config = dict(
    num_key_value_heads=1,
    norm='rmsnorm',
    norm_place='pre',
    norm_eps=1e-05,
    qk_norm=True,
    attn_scale=0.177,
    init_std_qkv=0.049,
    learning_rate=0.0129,
    lr_mult_o=1.5,
    beta1=0.95,
    lr_head=0.0114,
    schedule='wsd',
    batch_tokens=16384,
    max_steps=9144,
)
Each number is 500 + 40 x the weight over its row's rms, rounded and kept within 0 to 999. Layers, rows and columns count from 0. Numbers have three digits each. The size before them is the row's rms in percent of the matrix's.

# gate: layer 8 MLP gate, 192x64, rms 0.422, rows 106-172, columns 0-63
# up: layer 8 MLP up, 192x64, rms 0.447, rows 106-172, columns 0-63
# down: layer 8 MLP down (transposed), 192x64, rms 0.0999, rows 106-171, columns 0-63
gate106 094:470496552531499524440475515447560552567538534504540548497466469444557500465513503501531464497501570487536465559494549551504429582412544476508483564495520514434519486464533514459463545521435488
up106 095:478550438512454511561492511523521485467469469555452443503483534514584569540491473454554551491532487493473500502450516448516594466498502570421508490465583511513417500566487467535514526502482473
down106 100:575476436476494512444560452482486477448439497528442527454481463533491521511527598507515501531524507537495482507482477543505542503517512573546449521440446426521525472538546534485465522606443503
gate107 088:448458505512470482464511462454490460467501528467449490535536506516446568529513565449520541505385393560491519476481504506491515461528475557499526603509494484545461544513494536493581509504501452
up107 086:468465493544527508449502488507500520473469566518521584535534473470446465466494476499456506504499555536541518503429430508476431495510451547558558561483471464502539533379558433526492485462482466
down107 092:447506452455406410566523571465480489474446496459525504502450481430504457497459526526493436472582427486460478539504507441528526487510455455549496497487547472454492506552485527486477449504501440
gate108 101:432457513491512543494389481533480480509567499532489488493496548553486533480433588559533505527528466447496530495513471439464506556496484540464514468506469471491438411513406468557450497510489492
up108 091:555513519505505511488550511493429483442479550416472525496563468505485511480511520547467433471445531576457458456484594495507464511454546529525520528478507473470422535559489468505511588494541566
down108 098:564493496494465539521533543464583531503491501462462454433512486466563454430572453450483525577475468514560484517471500498566483467478492454509481496507611492446546495459571508510504503491552537
gate109 099:533477470534461541547518495503416505527468529534528514475429541480490551499480547493513583534545383498439542440539454463589523481561469518539506496500576494535463514472504476489534549522518493
up109 092:538520472480522451420481473476445585489525470530513480476479472441512444507545392450496498480546487546534436547522494565514473489510481560537546475487514535504535484456433448479555479537442559
down109 098:493456519446573523402486521489461516526470485556467521468447507518484547481438486447469523516476449540575570549458530474439508576528490578530501485471525496478518539516485399515454472505474512
gate110 102:463538586547494469483529520504554464558554491427544579521509542483501500553430547497569523523509420485506432526506536489457463549527507430512516454498420433503496504499482503515486456539501451
up110 100:503515521417514447500482463537471525491522563530519459455486513526480507465473539561508436463502525408513560508579534454450405567414485500542510473471495505468505468508494469477557476572483534
down110 099:508469503554496534495463514484476458606485481463526536496433521516507476507524475482549488500504461518472454570464455513459538518495622539433539517449513571566453498514525554515472527449547560
gate111 097:443470483518527483463539462494551487449511489465582491477447453522510533527509454597426524511511472524474446552490524529479475460371464493546492496481467438478478535507474519542577508538506443
up111 113:493444428524551544467596434394492430430503517486516543481491465441535479467513508529464487505555500490539483560523464531554497462471502531474575504485466554450514461529524504477544472463470468
down111 109:511499473474485465540520470514426453564434536496569565489577453500517490462507428511515449533444476521495463493530474543495504518432479508480439547539453470503562547520439521524540581432500534
gate112 095:532504439513475491502578445456491511494454508526426551473547508545508550389499573468455555549531528548493515452529560513503464481460535518515456550490492557467536539474531408509532514493471483
up112 095:463486518457548448478585546511539543500474560568611568435468502524475483534499470452570522514521503520531527513482466569483524502511537500472563539521423543507524479493490484489494587472545492
down112 094:512573498488475583550453503493479487530541430501455433495536505486551518494441504535457573468473523431511493511465484491535521591483434531491455489524526453525605522514519578490471558505486503
gate113 096:468514488558463530585524536512504549536459525560512486441506483485529489547427515504500516518577493457530489506580511526562507618490464494432485479523482466544539483549477547506553449525539438
up113 092:526433490520514580512463517522408591508481505496407490540470492441540530508449550449547572549510530560513503548521541518524540545560448532513501522529486513514549492555483450497445501467480491
down113 097:528486487457500434513498429600453501552483506460388486468474499548466460594543454533470445501482521505575519456544529546464521459538513505541467471497516475500549528519547534438466503502504474
gate114 108:582541473470529469487408448527478460557396544518460539481466573546546486471484515482477539482476544539495552438505477527465559518476492505437463498553486488518466445489460509456526491565546509
up114 107:498484518537555478475578513556394499522439509470597493496531476467540552467511469452546493508533459468484523528468527399471442541489525546513486524562478510481524419533505461507454535539475521
down114 114:529477533546486446531522441449493513541462621511578422524544531502521484501542511472440516471533532491507485491511514599556510552517512540509473516510413438474508510565485490490551512465487451
gate115 103:478455513465484431545493540492539474506470481500458525519482509530570569542494523545480457489559460515453515559571483533508642457468473503530550505509481506450613478492563498517487494512520501
up115 107:424557519517507473497473587426480537504533576487480535431481502499538523495491427509500512532507456530480496533511478515540592477511466549502492406455440500495491464528432441561505519524563526
down115 103:466481553483493471533510507550530529587510503557449518463367483515528523490449501516501458520440538504499523569516489501522496458497491531502560551540469417537546540461530442570487466441469515
gate116 103:471549513515500487499521478497478532575472523481496477580505570434466525490529468498465518490510443579414484483454512502405504522508538541501568570493554439433442511449431496513487497450476489
up116 103:462505476501498503541446425454528556459450461508465440469504476504513536421503488545528406472454533443461476518516536572527580524501502523495557485552514480527484523586568525495526501490533430
down116 100:418562458532548520518556516491491508485514533513514508525558515534481524527454439520539509468549494486486542535495589548475407546433523524450583440513498459474445525538503460511481495562434475
gate117 096:471483517488529538494531502508478480533484507425501447516475492570464478449509510556573405475501439521483507527530507530486552511527559501435596523520468494468573436557487460444574486535555497
up117 093:469488494597518522501494537419573537526528504568483464520487430498523460442504530526465503542517515463510442507433522529473499510572448451484531445556457434474441536509541518568458508508467543
down117 099:442510563513530494471478464470464491478544459566439474433479491520524474492456480447452492488541492544523493484513492469564529510490466435533516491480489492519490522385506484559383405495521452
gate118 101:460500502587509557502490520434551501515502438484518523496579488560482470528477512480538507483589433546579554505560503488460432502536481553549542555532525513497474467439534517549470514535464546
up118 109:458561472541541548519552545450518452478474470490498519534514530494546470540527493550558483524529456491544466475438478499465508489574452570498549485540497462421492485493480485582489385469444469
down118 101:436477485507494502561532521556468491451520458518499591465474506553470459545436472492471482544551503416498482494584530536487438473496468497536487454481595528506533487583544442478524555514480503
gate119 095:450553589513504476480502501438476513516529540519471461469458485461475469487509455509521504505396464520514571432560515497560464606525553519401544479517475464508537513526533494495530537498559495
up119 101:515525481452545535553516414477600469495489519483495466482532528515516454530526511563547495487514416569462538554437470493481512611572456480535516494465515510478444483496481455518470497472451451
down119 099:495526496446396469427485480497533474514496559500520428560513542476505474506491562532500509519466483487575473454522479531486411466497554533493424453528475446541491529511503455427419521519512549
gate120 108:514467505584512472505456426504533509548486524522470541398503488501467527525425502553549466493507478510533512550521507416437546514561515496443555480414449534519475433517518498503533494437527462
up120 104:519494508530554538472467532535493491471428554565475463433423489542494466546539537504541413452552438503443521456499518484545555544481503463501465533555491516447480412513468457507507545471448480
down120 100:562503498485462571500556496479514412499469444527493548518447425591510495500487474477520528547494437547539533476542433472492452540527448529489512463545578437512532508475536533567510507523543456
gate121 098:498459531503448490500488426564467514504507455499515516591465578551447524464544496606498563517528410532436506518507480436437441506440507522521495463495475529507520465457521490555469501475485476
up121 107:556477470567488530505448477503535482397480450537588522565385426496518528527495435441507477498441523562528508442508532477463487508478495514484494476516535453502559530495530484442534503523488512
down121 097:559537476482465514529504560508568489522513556507491469485552418469496489497445449447482488520499541522555526500456449564545480523537561551452520420556448543526518492484524516601463512494538438
gate122 101:521550496564473482489461466404583516431523520487466554562439544474500518497441517487478484535482505494507544503580474464500425535477500516495576496477504452542536509557492455561506436563540492
up122 096:512529556502495475450522503473416513450531557495448577481500577489445455481524466494500497546518500509450602474595499458514481557466498517536469434422503477535571473501536499514494500515447482
down122 096:526505504491456480553533559550561485497505480525567416503509470501524511522522561527476530586509459534564452580539475469415517523550456453476481457468550487527543504501476500475443470592493472
gate123 093:511524493436522458480475506487428520558489446472496539526476426452510527516491461478500465466471406471463449450521560568542500546555525512474519521529491403527544545530578503422513543497519494
up123 105:534447552494516531543540528532498494438547450482470517486499474521471501602433425493541582572502511486455511471494506519525438519462472545487546554525488482473372485534475468465537515491472496
down123 096:474466461459451509534504482482530444479511523497458462488478562526561432500498494462475583476509493451428495500518469378566498436553501472462514594555517502456525431524502523518551490499495520
gate124 094:489545579488534469482518510523537572510506480422490482532451467558549468530490494515521523497483428531438538499419586477507488530481476572491527490513492510569417528480435477486447491479532420
up124 103:583444604427511541527484561441488540525567491477490527465458487510498481494548501497583503490505472527539532486549520469507503488443525522539588539522543564478474526413467503515460520462531516
down124 103:518532532488455493598499513509537480468537494589427471476420487504446540448519588578469423521467538508534490467495444515510540477527499527525484495475465554522423491555468499548471482523467517
gate125 090:471449506502447529540452501499460552467518558444524574490435494481508503446471555527529464495482501566486545469521438476525506555462476606516520522553528454408503517463485562516517541532458553
up125 076:511513505540499473482496511508487404481469457500421495527528509519485490531486508557560407490531543504487538553528533442508404541464497389495506494475433470558540511505546451462538462482553467
down125 097:547486482525464484458491491503467540522583544501549530499480504501532444414464531514478552510483525524491501487567440475511610456440510581515504499550400470458531475520470527533560512487472555
gate126 101:449496565464519526443486483500515454536483526462536502445491570487468544527461431573528478534432443505543545494493506504586530465461518551462475456443434527505553550473545477491458534461526562
up126 099:449462475435507551504485508467539470517513525566464486461481470452568454419490538475450570617548531521438522446505505529443542503527563502438523529484518532505504467513566469517471514535474511
down126 112:442501483508496503489573562416537498565433490477513510527388541518508585464489494502520477491525464493587411489458487574468532493562516510537498498505446468526486530488515500481565517468503460
gate127 089:454483466484455508469514515540494490476508617489501511522481478503489602516480437467488534523505462584534475400536425468536463431519524475454569500526475493493487496514525460485582500534556494
up127 099:501434501541544490535443387558454453481498530460469485518529509540460482530469504512474541519499443477517495528436503527530479457561535564483439472523464468524516472469518621496485492426462464
down127 093:506543492473520471583527479515480505468478496451510518471579505488551534565448519487483536398528487443487532473463522573557469489542528542440538427485493416488547510475570511462555543498524487
gate128 093:462454505527507471555515553448545552488468479522473511536494470475498496525461550530512407431508514446511508491445595507486514473485513501453491584520544388542475510438529495535545421526508495
up128 098:502527521483528500506481519595494555534554510537519491453460561567491499488502516442469469524418483590502427453460513471446517469537482492476489532509442435532484449572531508520532453431549541
down128 099:518533457453513493547535487442521449498438510459589541499441519481486495468569427486499444484414434537493500494496525479508548510516415467481471527455513521480441531438492519457542446503581513
gate129 097:496531562433547602533557465485455494572442511474498441484468468519478464533553571482443485512543471523474457552487539448458537530516543511527531464490532466518430432554519512495453472467529479
up129 090:530446488474582543525511514475483495472510506424488504521431497488478493509564444485458499525498585486538491462545603476478477415458511454505495469530523426475569542553545468494534494444553473
down129 087:490459587426490516525467514508570542461497508447514441518524472495449450525522569454443562505444513540441547532463500471477441507513530471520570489501428534563556490473477527502456508558479454
gate130 103:485474518504489509448475457421489460517491425441435470551518490552496511520477462584510508574508468532433536457538519515491540480581501483457465431508514562523555458468509469457439425505526492
up130 102:474538453540509433498541445487474467527522412489455566480507452415524537448457518583516485562472505496550475465487534475457530480565533472455511456462506523509484523536509457461418548537513556
down130 103:496493553479492514523502487588531414484520516507517527490478555473467519577465496518484526448497499439486459433478487540536368489494541543547426502470493572447540506555492543477559506472486515
gate131 099:517447539544495580474531542469459474457457475504406482470519522424468504489550460523490511540546494506492481524471526483523574436488469529441588526544474496468491538465503431466510418545438493
up131 097:462586580476499465487500516471512575504572441526556499451444502503503461523568516508547497537486451452552444538500553469544455508494477454575535454479497442513468521511509447439541550470516522
down131 105:485546545523465625508492500462479470512442530418564510552476477541492500529503457571522490503436458568440485514514523441451513496550490495529461551423503478501441443471514481513534496556478500
gate132 098:532563444543515461451445471499458522512462507454494423494522508485471472488436512519522521463590455442499485507449489420530489507444459450466498503474525520539420550502543552522580534575489499
up132 098:538484485471427482467517522478434439503521510454441465459516505417517470560536524514517442469515646508526476513473470554541468481557461511480467472550473470554548516526526492474493544451525537
down132 100:488532535484436541508463453539539490476506467495478508553463460517533536499497583500457518474467599531506617524485479521509395500516505570435505421474526473516482537506465447518540469488496539
gate133 096:539517554529532476537409540468577438492412528527440525480496531433479556507512518526499547475520461547484482411540543483537565417445490504494491486500466481490531532533488477435481543490541491
up133 107:497531455433471578512592548535456510542563484525515470492514481476605441492486587498531521461478493465553514531535454573571483452527584472498508511512546504492450494496493529514506459478476498
down133 101:439492518579533526465503448490512543421476510570488567530480533539495462486505512547501463481492495497485464473547501567546534485516438509515464496631509502563429505432523528526448483530516445
gate134 097:465471487472571493533493538512525454488548503540430453514538473447505470554478429486471474487519446484536537494519408410534483498517515464571568489484526468469541450519547437482541555577482497
up134 098:421484479506539504471522449497532480462477406494567474459516549445496575472500483476459454554503592492472539484533460495464502520503494470512490495525485494427400497508470559549583495520548543
down134 099:535522455455470497432524436550456485433550476440525475544445487434496476478541495439487486554474517445594476525473500537500540509540516504465473466441481493546520508408490537467489535415467511
gate135 103:416523562557454456463482511547500478563512532524513495456504570498434517454538491531553482467512480494517526433495434513530536567506521536590519513496560497541428516523488461498481475572473573
up135 095:475432513493470414465501479527450445511506516527538499482492513449429496477449419552518534529516536502458549436491431469541492494479390427530490516490480497476462482546469512486559514475559432
down135 096:535479444476507473562519551470464437545613548508463487540497529495505506491511521438518473502452501560496455445460501505486572486481477523471539551506508558526605575499500452466456567483521477
gate136 108:499495511499555476448529512448531482495466566509537503489468513508515487562473477503448491440508518510407535455487466558482466492480441552536519476537423517478443531511604568589501445517550458
up136 102:503490463568524564409513540520499517478551502509456466554561545459454471525513528523501453561498556488420490533512570480544498556516596499428474465521529446456499461473512497488513500484464427
down136 100:456461487453534497534467521517505467542504436499432483448556521477523441526577455439532497417514490549497476553480548439469409506485498479451568539469531525526501468470520477444476551553518551
gate137 101:480507478560446519485503500541492519474474498516407556418460537494477506511510525535472525563493467536586564495508480549505514503530448455547499462531539519571515478550492453469616506570527536
up137 102:601520544465473415512521446493525554453535499514458479437446533490555442582518538503570470486549482515501489521561497492540496428486461446451464518474532547508475564483528542529514484469484457
down137 097:543476523525481538492480515575411497501465491517482504460459447483503529492534434476530496467489470521484501517446516499508560540547520583458513548552499546553439466526516558500619553526518581
gate138 100:595510509503489476525513525446524532560483530531471553504507463585525486487492481502411434518467452517511464508452555465527491552471492442510556542567482467477486463522460463445419537571471543
up138 098:530481557571494536536504385477474480476445443499471500442542499505492526442562556458542526512573473518481578455532489454460563561518489465512445516476524534532546504518482483489542500572512468
down138 104:514489524430437547493468500516452572494550447528489528536509499515529540527518541495560490484549516499536493500502571508436498540616468434548466523482476507431504464546538515528558443578487458
gate139 100:543490518457427517523468490489491551524530450504499473473507485482508538475415530562528517454514524483517351422497495450444485511516469553436497500557468489555511541450505542496457516533442467
up139 105:434452533495578532469501563487471415488446531514480566491524512475465519428526481557480458458521519497541463426555475444574573510517485496541539479474451561439516477479484441467486483508523502
down139 103:519559541505481481538453515435480465411504495495459514617570464518499491519536569560515420516497567534591458491507501517524518449464526505518472556483497473542529526478486484526502475533573523
gate140 106:494463471536494512453520501480509450558565544457468488487432511487497515477522514549524489535505429414369510486529546545546483512494556503528550413482466535508432510504521530515514430498501438
up140 111:534522504512405494535486525472503520491518471419498556461509530544539496532475591526522515555554539490520461519490464533535456551439470426552506463553448566468474473505432503496533448574536516
down140 114:430449512503513446539455491531420446561529447488431506561473486566513477457520540458537467475448508562523567547530440477498492483485492498482497501500457498569511452507450434500505570479428516
gate141 096:504495583494444577473460512499540388487531517542466566494477522480532551522471426516482464466501519532356514544512500490466537505529539533555512491525481492520508532493520512472433496547513461
up141 086:455497470495534465544494400493512511547524458450512483492469524565494435520558528418531499566444552550479512536543499517501470534563434578492520498534487504435498475572465518478465461532555536
down141 125:494535496517535471462488441457475542569517515512481484544507511490572485506615550502466446491533489466603474488453473487576535479467444499483492533498465558503484425527491476511602493465545480
gate142 097:500445493478441510513544470434499483498471490536510423529501519526530457478498572514502500534527502479478519507566466581471471467551574504603537475496416523486465442520551549471497490560524416
up142 109:502507487427497443516451445503524529540492441498506479487451435442485477479515439438556478538454512538422535578506557532472513512513576429535540444500512472452485465497455463512491547581491502
down142 102:452494526523447483456485524486508467474460507482471451612560540486482472538443494513529497472472504496441536519542494599496489581469544535480520541508545486487470539589526507547545490555564434
gate143 099:502457567531471501502497590511554571504526468575562449502460504445487534527455455560523476489435524468499533469440519516463453466482510512517423510489484516444547430457524562555546484543521490
up143 110:562556516522513512422466470472485471408443547499457541487485548474522506425494516537438536511541518490462553522518481507515531495538459504528520495562453508563470520404510422503506465537411509
down143 098:501520495476458547478490473474508502512432511500457468461449583511554579465598469511480537496525486473508470456465522508417454556518489551497499476439492552520451467463419443513534505468452574
gate144 096:585513562491484509543458488555466523588545471522487492521508427467450504530556479528482513455474481492491468535464535469501450454386451539498533514513481512422515545520408471527467482474472464
up144 096:470521486523516449518506507509532567573460538513496531469502499485490452518486528483549512469456516531498552532471475548429453443452416483525493512494537523449448470630502570573508441483450509
down144 096:507477552539633467471461487511458510585454471445517552517485525496485502507516556487470484510536513461475510558456524506551487600489560502507527479478525533482421464477463509409472472453486487
gate145 095:530547478447493531484522523462480485569570490568485452443449528511494558483569486447527551459507536537511447510504421544585502505445529457493513520481498490487485433449503502414440460441486502
up145 095:513514480533485488437453497535546497519445486501559483511442464540493484584523539516468572484447505492509558541491496455518546566451477467494495502446449558504556577381518531470505508545543536
down145 094:510517428498466490557537537540497502438536440571463475512525498569500504479488495437482515491477517529564466463555430498444544529498486485474482536555467456496521545477380458543570504495474563
gate146 100:419461497430534448542522504523496496565533469405444549483541413481557533490497532524477430498586451477473523525455525536490519490484512457502506469592527510475484532515474552566489514501517473
up146 092:546529499598515508555577493458559452476473533410445440493480500470468577530478434471578502473506500499512513542551454446537534527476514513462511503452491558475486492478497499461540452424487497
down146 095:518487484393525494542446506578493525604518554450471499489513411458571473461489482530491491489526524480517463500431513493542540478474516466508565466506399528506468448479465521474488541531540489
gate147 103:503498567523470445539535482515487511495432466559484414448504453489554503421488521505542468520519466532485545487554484453467544473465508476563417561525514529508513445539588450520499495557451537
up147 106:534452453497511476516540453467506540522546505529484506493479523477436483484520476629501479506457527536535510557511540509471500487504535489496491477491497539547554437522444492581384440443486580
down147 108:481556462539476455464508516488586512572539461555495435505488411497481500538444516432531524538532538481482522497484491550504442502534430461527440571543498472519454527538502429495500438544483449
gate148 096:520435546515525582569507489494572497457438458476437535530457498445515510471552527573526475434476539525514567511564481537487441456503463512486440511472522512553533479452515469548576493470491529
up148 096:498415463488463476482501509516489563491500501476612569464498480549527529489461477491516509514506566518556477466556548471531478591512463508476482468490441494398476457569491497425531495550483469
down148 095:486474501560497391461538489545485468520520477455493450491501538482565487426390419523432557543517481522455454505514526485455529491473479447554513513524447455461516451528512510526463542512544514
gate149 106:481474497485468526492514405460509523484514446503459550464500386474475568470459478563485514528501571510487489543510481509550483390432550518501451494479527541481536487505525582507473474497525572
up149 108:523562499553442555563518531513523524538494506509448433496487549436536496504532482550501499518439503537484543547501502474454586471532525422472495473515540512439512450422491563535486487427421506
down149 101:553520510426532481445507509523566550455497540512539480559475453554520495505559593445525554543550440569525486526405498457493484481522485500462492515477551458468451521485519513476480447450547460
gate150 096:552441567477484517470451442486451527521523515496491525507531458528433494479465556533532506506541469581548530475502460538518506531490506445544502495582464501533499538530516612473514556549439580
up150 089:416432507461438496500503514477451520512571490525504474527490485496414553455434517557512560489520505533446498501535499592482496534481474517506543414528508487473488448507390555520486545526476510
down150 096:531521485460523539451528593550527532521468515469565480542563516471526500467591508545554516465516571467474481551458476539551529466510467525500539516457486532494459509573570448531560527475519566
gate151 102:532501436568487521498465471464527544494516392573484585468497493435537464495551465482448467547462500485525536483540483531483425396462534530485520506542558523487521465460523543455492480532518490
up151 096:512467511510497512491502470502494509463505473569482537467516528403479521471542533452455495507450509515568525535516449494505450449467487528560608466530550440497450511451530552471579579504565543
down151 098:431538452477500493531487545475502440450513508498479551517514478499473518513520473596528494558528473441500455494484517512439476573537490458533486444466497479470456577574417425518548542430470498
gate152 087:567487480463425479484444529430543484548553509520482452489484468510530453468544533486449493517501527554527453483533437485442559546448523500546516464592502487514516436528455484462460437538567536
up152 093:436421465450514495540515548533487495517581511472426461527490456473554465543492478519434548477533483566529484538524501481462505508507419498452537487470545557554455496566476452473480461430553523
down152 093:520431470558517503550507548521502411381486504536480502549485563513463503478537488482542557567512549568458511481482477485467429509491424453554486460483540506569481509510518562542509483501519483
gate153 093:602484569513531445466487471489494454533451443520426477433476534515506484457493516486492555557495473493465523471460486473407523471536581515499536509574457521480455488478511458572470475508461440
up153 101:549497440515503548502425468562497583472490456454453489507467513549502482457428549522491525508522467521503519542494431551577485486503508531517431463448540536511575494478432492430579488479471509
down153 098:500504504488599558524466515553433499448516458499557533503548458573524419505524411438412492478443499509479512463514519514548473502475511553463468484471442448502500433503463475534511498534522457
gate154 106:506518511432512544479509460445514563492541507557434522482489444532508524527535488531512488409489523474437423483457490472507432458516487484547526451573473479481450499472564521496429395507506537
up154 112:509489522490472514423541454529543531544421587509534517537518494489497579529491480463504494463495519511448488509463460549542483496471459483486553534526558453548506622511559565456464567480518510
down154 100:497550511506418487459509478501464458534505506568437459428467452470483442500518483499533521555494480440422487436536477468472467515447472561503548430495530498531462469598526548531536557466501482
gate155 096:560491567506521462489474492497504544496464501499499464449475567497502474586444490573450456474559439460491457422463558529497487577480581522478499536458469552469458588478499517485527503463527506
up155 100:472482480459406490543531521481554484476505464464466471554536504554490486474521603512522518539465482608492568519504555479494498512542554475500501463530441558486478566536523483570504474522575536
down155 101:492518510455440508511507473554544454488535504508573471531461466499499505502467474479514533515462421512530573517545548447461516514473524495456500441562476413479551561554460489489448555442427427
gate156 091:531404560483422480502472546449525557504519486501552471558457408562450568544488521459468462502495448562503489473546510477510508480555443518468553456504522473475518493484545472528510485518427542
up156 086:505426517546416424511473505479514549493467510549571482531485515504476560483495506470460379510451502516557474419491490549489529531508525516500530538542478448461549469545470473530457559460468548
down156 093:461487585455513509493545406545510466523524547454454491513525517525511503482469535530532449473517590475433447442502491508478521429511484517543551551528494521458540522582475493544479449486520409
gate157 095:438503574498513483449508459565537466532462505501522446491452511497505504527542416537469539494533503538463490558512459480474616559396482506492516500514518494457571503516538490534529472501543417
up157 107:487543487493528543403446470608464524493488521522420534494551428509560496517535583484448543508473543536507455562483451535487462490479453461503482452493463540539459508430462508485492469509530495
down157 095:575450470500472443512513534467512477442468511489432563494549464502406492474496518456526509491500490478582526474562483474490474454551463491515434546539488445466464449535445517610536490506459494
gate158 107:467481543541534494471449532483497449553469557509519503419487391485430464493481471506517558485505499533601552467465461532428462529460478574487490479539497452471544486471504537490496502573455485
up158 101:478482463562535538457493519455511491581551443488506524493550523469442461479522521446472540466505492544502508499422502515492475405552501424520496450520562492610485470539529458482561465450520513
down158 106:478574470506445473482509464512555532464490509497477466576562518508487544525493552518549549557549539518439452498418499573513456483517470448516582493513501470544437517593506535515485534530556483
gate159 094:511469484511433576471446497447563472554477563463554460481466519505501519529468483460514510545531503504563484555498543465599511517440513532502494481460451539512584471510541503555503450455429445
up159 099:502456569484537456513485400491506474501501515575520549452544438476522527438517449544459481522499441507498515548425457487523465521472502500429525518488506425483541492479480527437472571485457587
down159 109:481466520463487496556472487445541495349556516549541477460447469458521534513463469521485548580477515501579514449444530458540483521528503548530495537499518450467488511556543533465464498544515477
gate160 086:536501484456490474447537527491453531526474444529529486565530536494503410493494532480551513529541507497502528469532501449553441459445508522489522535580416503564481493434555423450423532479510550
up160 093:503504376488576474465467491454546457488522552516585516523468512487562467515547522612550524487463538460496464479519462532441497541460459501550480508510493509496473453489536476554510512500441445
down160 095:536505496478609529559450479481530572538467536527533501500517486416529522510516457519520473597569507448489504471448542515571545525507459517544437470463469539495565458477544522520531524538460490
gate161 103:468453557511624506549454465512492494537532529486441550547622518470521515520402483483495416434488488493487481509522486488505508468449550529495441502515492506437495555499470474486504501541527505
up161 101:435512506500457501493475532443441496459547462443426579536474539520436530470458484451493482423464536470489482491523417518508481540527539526509550486520440526578452512433562544505460458510506516
down161 097:484452490453519522471514460541482478438423538516576469498465441543478483562528544517438465518453418545524470484425459466545514524431519485446548507497496507555457536537562526543451513500549507
gate162 105:488488506494473456538494450550510538534471602509434578526441516500539504532578517514589497576505468530511464452516529532471518498479506478439512477542477473416511494555490490575525548437470493
up162 106:565479465455430448448521454525493443513513410448503587493460549460477536519503503474444545448514505535470464461482462471490478487509531536469543450537526520452481473429468526471431506474472583
down162 099:525508488510503503525552525455503467459556456521485527568450532506495415542466591580493434517542555486516506505561561527492477431551436515456457581539495490461491523513477456497505530570505493
gate163 098:544549502412453548568517407498547545540411517529523507503468474511504436473514501551477498451486491493456538517531429537536533520483509511494453453507592454454526485493496519455521493567434489
up163 103:475487484540529462514450434526456508557581493547480597508555474517563462418450461458526487529469586504499490512532488488514530495456483525550524558462543527521505545537496441472502518589489465
down163 091:517562497550453513431544533507484483560481488614552441403536494466484560587472500527475503526521468527529522497541457514491456473507550530485507470442452461468515530470515538559473498520552461
gate164 099:447488485501429525533501549427475546534557567501510479456451504489476528439493404578520513536480433455527551534455439497461435449491495481497480522517412539515482550472492468527478477457471513
up164 106:580552487523493532540530543504454427602474449525452490501482443479493478495472515503466496460509518476454437491505473431497434469496458448526537476426544523575465538543436532491459504448537476
down164 102:507528565561429546490541520500469525434496503422515549517538532436506487511418568545450522430396530534466515449517550522511501512518510492491510469463478489483493451457512561518526447556493459
gate165 106:493503478473483482467541547477491468591463528464476510532496468500483428517487496534415477470465547577409497470500480494532456531442528474500463504426477525509503478557473532551514468517594597
up165 096:515481490523503473482467475485538458464526460459503453442436529494555431480575461437545469561564443516475479470515567483507534494529412498477488466446491514467499526511445399471567506451525492
down165 100:487493503508523482460523502446577513463471544542513584520508503476499520517531433496484601552474459527535483484526539430492528505535464556476528568615565457493524495501453562508548497455470525
gate166 090:433474470495523551481494469474481407555481477462539503554505562509453551454408433510428464487506464533491513546547534509470455469483479439548437520567535446492490484497499501556451520440505499
up166 099:580580450516486530452532480484503506523424504408452461448472578493453462440453479446557449499542521503498489524489433579479502457461508486481518473525438542537483475515520463491512456486460470
down166 098:477494566469497527540499530503516514544492491556440500494559504409541582477496523471477499477434464470465581481495489486580475528496531474506440523454488453415488505448518549495527412493525574
gate167 098:453477467473538521393512474524505545539517495584496512538544474506533507570526636525470494524487498537486579408483449470507511481478510503484463461473459564525539470483504482436500474485484520
up167 090:523548528527513476585568524507486526479448520485409476534551565484494444470512450509512540480549482469530533522434604584547495515457473476442546405520484509506519496480451509509483502475511510
down167 094:494456448489474445408491556528523485623547467569495560570496528553513488494549478458482517471533478486535497453540470548506421533460513472538531513513454531473492484444490488470498457542481562
gate168 104:574539513498509545503489479467525485580540494513536439550521533567462542471543527472530512533529454507465534413489490488503467561516582530465469536539497493404460535440478505461477500532416457
up168 104:506523525462432456488488491535475449469511468532498445480540539509537511602495431520551539570500421502440490566524515477514527524522542508543526550551495485517516548490571506482601454515470439
down168 101:537482513488549515490547475582465407526504473430464511480532534439578532515446517564497492469472557496518568438507500466471490495547460501461472466541468578427476519484433518439493527542492488
gate169 102:489508522471523557472464484496566507518506468524511515490407457472550493543467481490533498531439504506491636489439556562545525522477568480433464506492554443488598484481511534475533529489515479
up169 104:479552517509456476453501400519522549508431543521524540512545560438544547539538478426482563523541499514446562557480497472504456514503517502462534509501549487483586433443508505503463511539505432
down169 106:487513469443489473458546514544516507500508492550550454520476405547537524542553436521534579488479461490559532567531508536483473554507597515429416477444531557474483509486534459500473508509505474
gate170 102:565586487514467497455502485457526503597463497488504526585487468444500456494461548461566495508574537476528450483445529488528456490451465477464550573551491551460479434531449466496468479520506492
up170 104:482540516499482503549421498468430431522515512432446515448490465462493539452544512562608514526455551495527469519563453576505529469484460586563447506469493504476525499525477529499521540516467492
down170 118:516382523493497462555518496502537490538515524545523538469470556545459558505493531468490446521578482536541526531528535493455504384560527545545469511517496436541545490431535513448458497509484521
gate171 112:445511551452504573450472508507501484487492456490439482477540484436499574521527556522527448484527477494519475498482486487370517450437547568506539513523439502420464503534499512476518407507488483
up171 111:529512541507474445481508491524483575502550500490530519445429474543545454532508456515488519504486528508478555469567410467511535457399511451504471572529539459481494537458462552483414502453457547
down171 099:475486446479502503478551431505501454505399533540521495473601496447460497547494506498463568552505464510527512417510563497490480520482498492478500470537592550409486556444503494527484534530460468
gate172 108:450507461502544464492514450518468518515497525566543447500467524535510522484493462511476405452494558586486537477526539512533492549474499584458422508517457519549548502529607519508520515457510581
up172 106:526561468431482469500609601512492475525451488473510562486508529438532520507492592530539467492464464519493469598510488498455554508473485501486436449475453508520452460460455519561496498492488505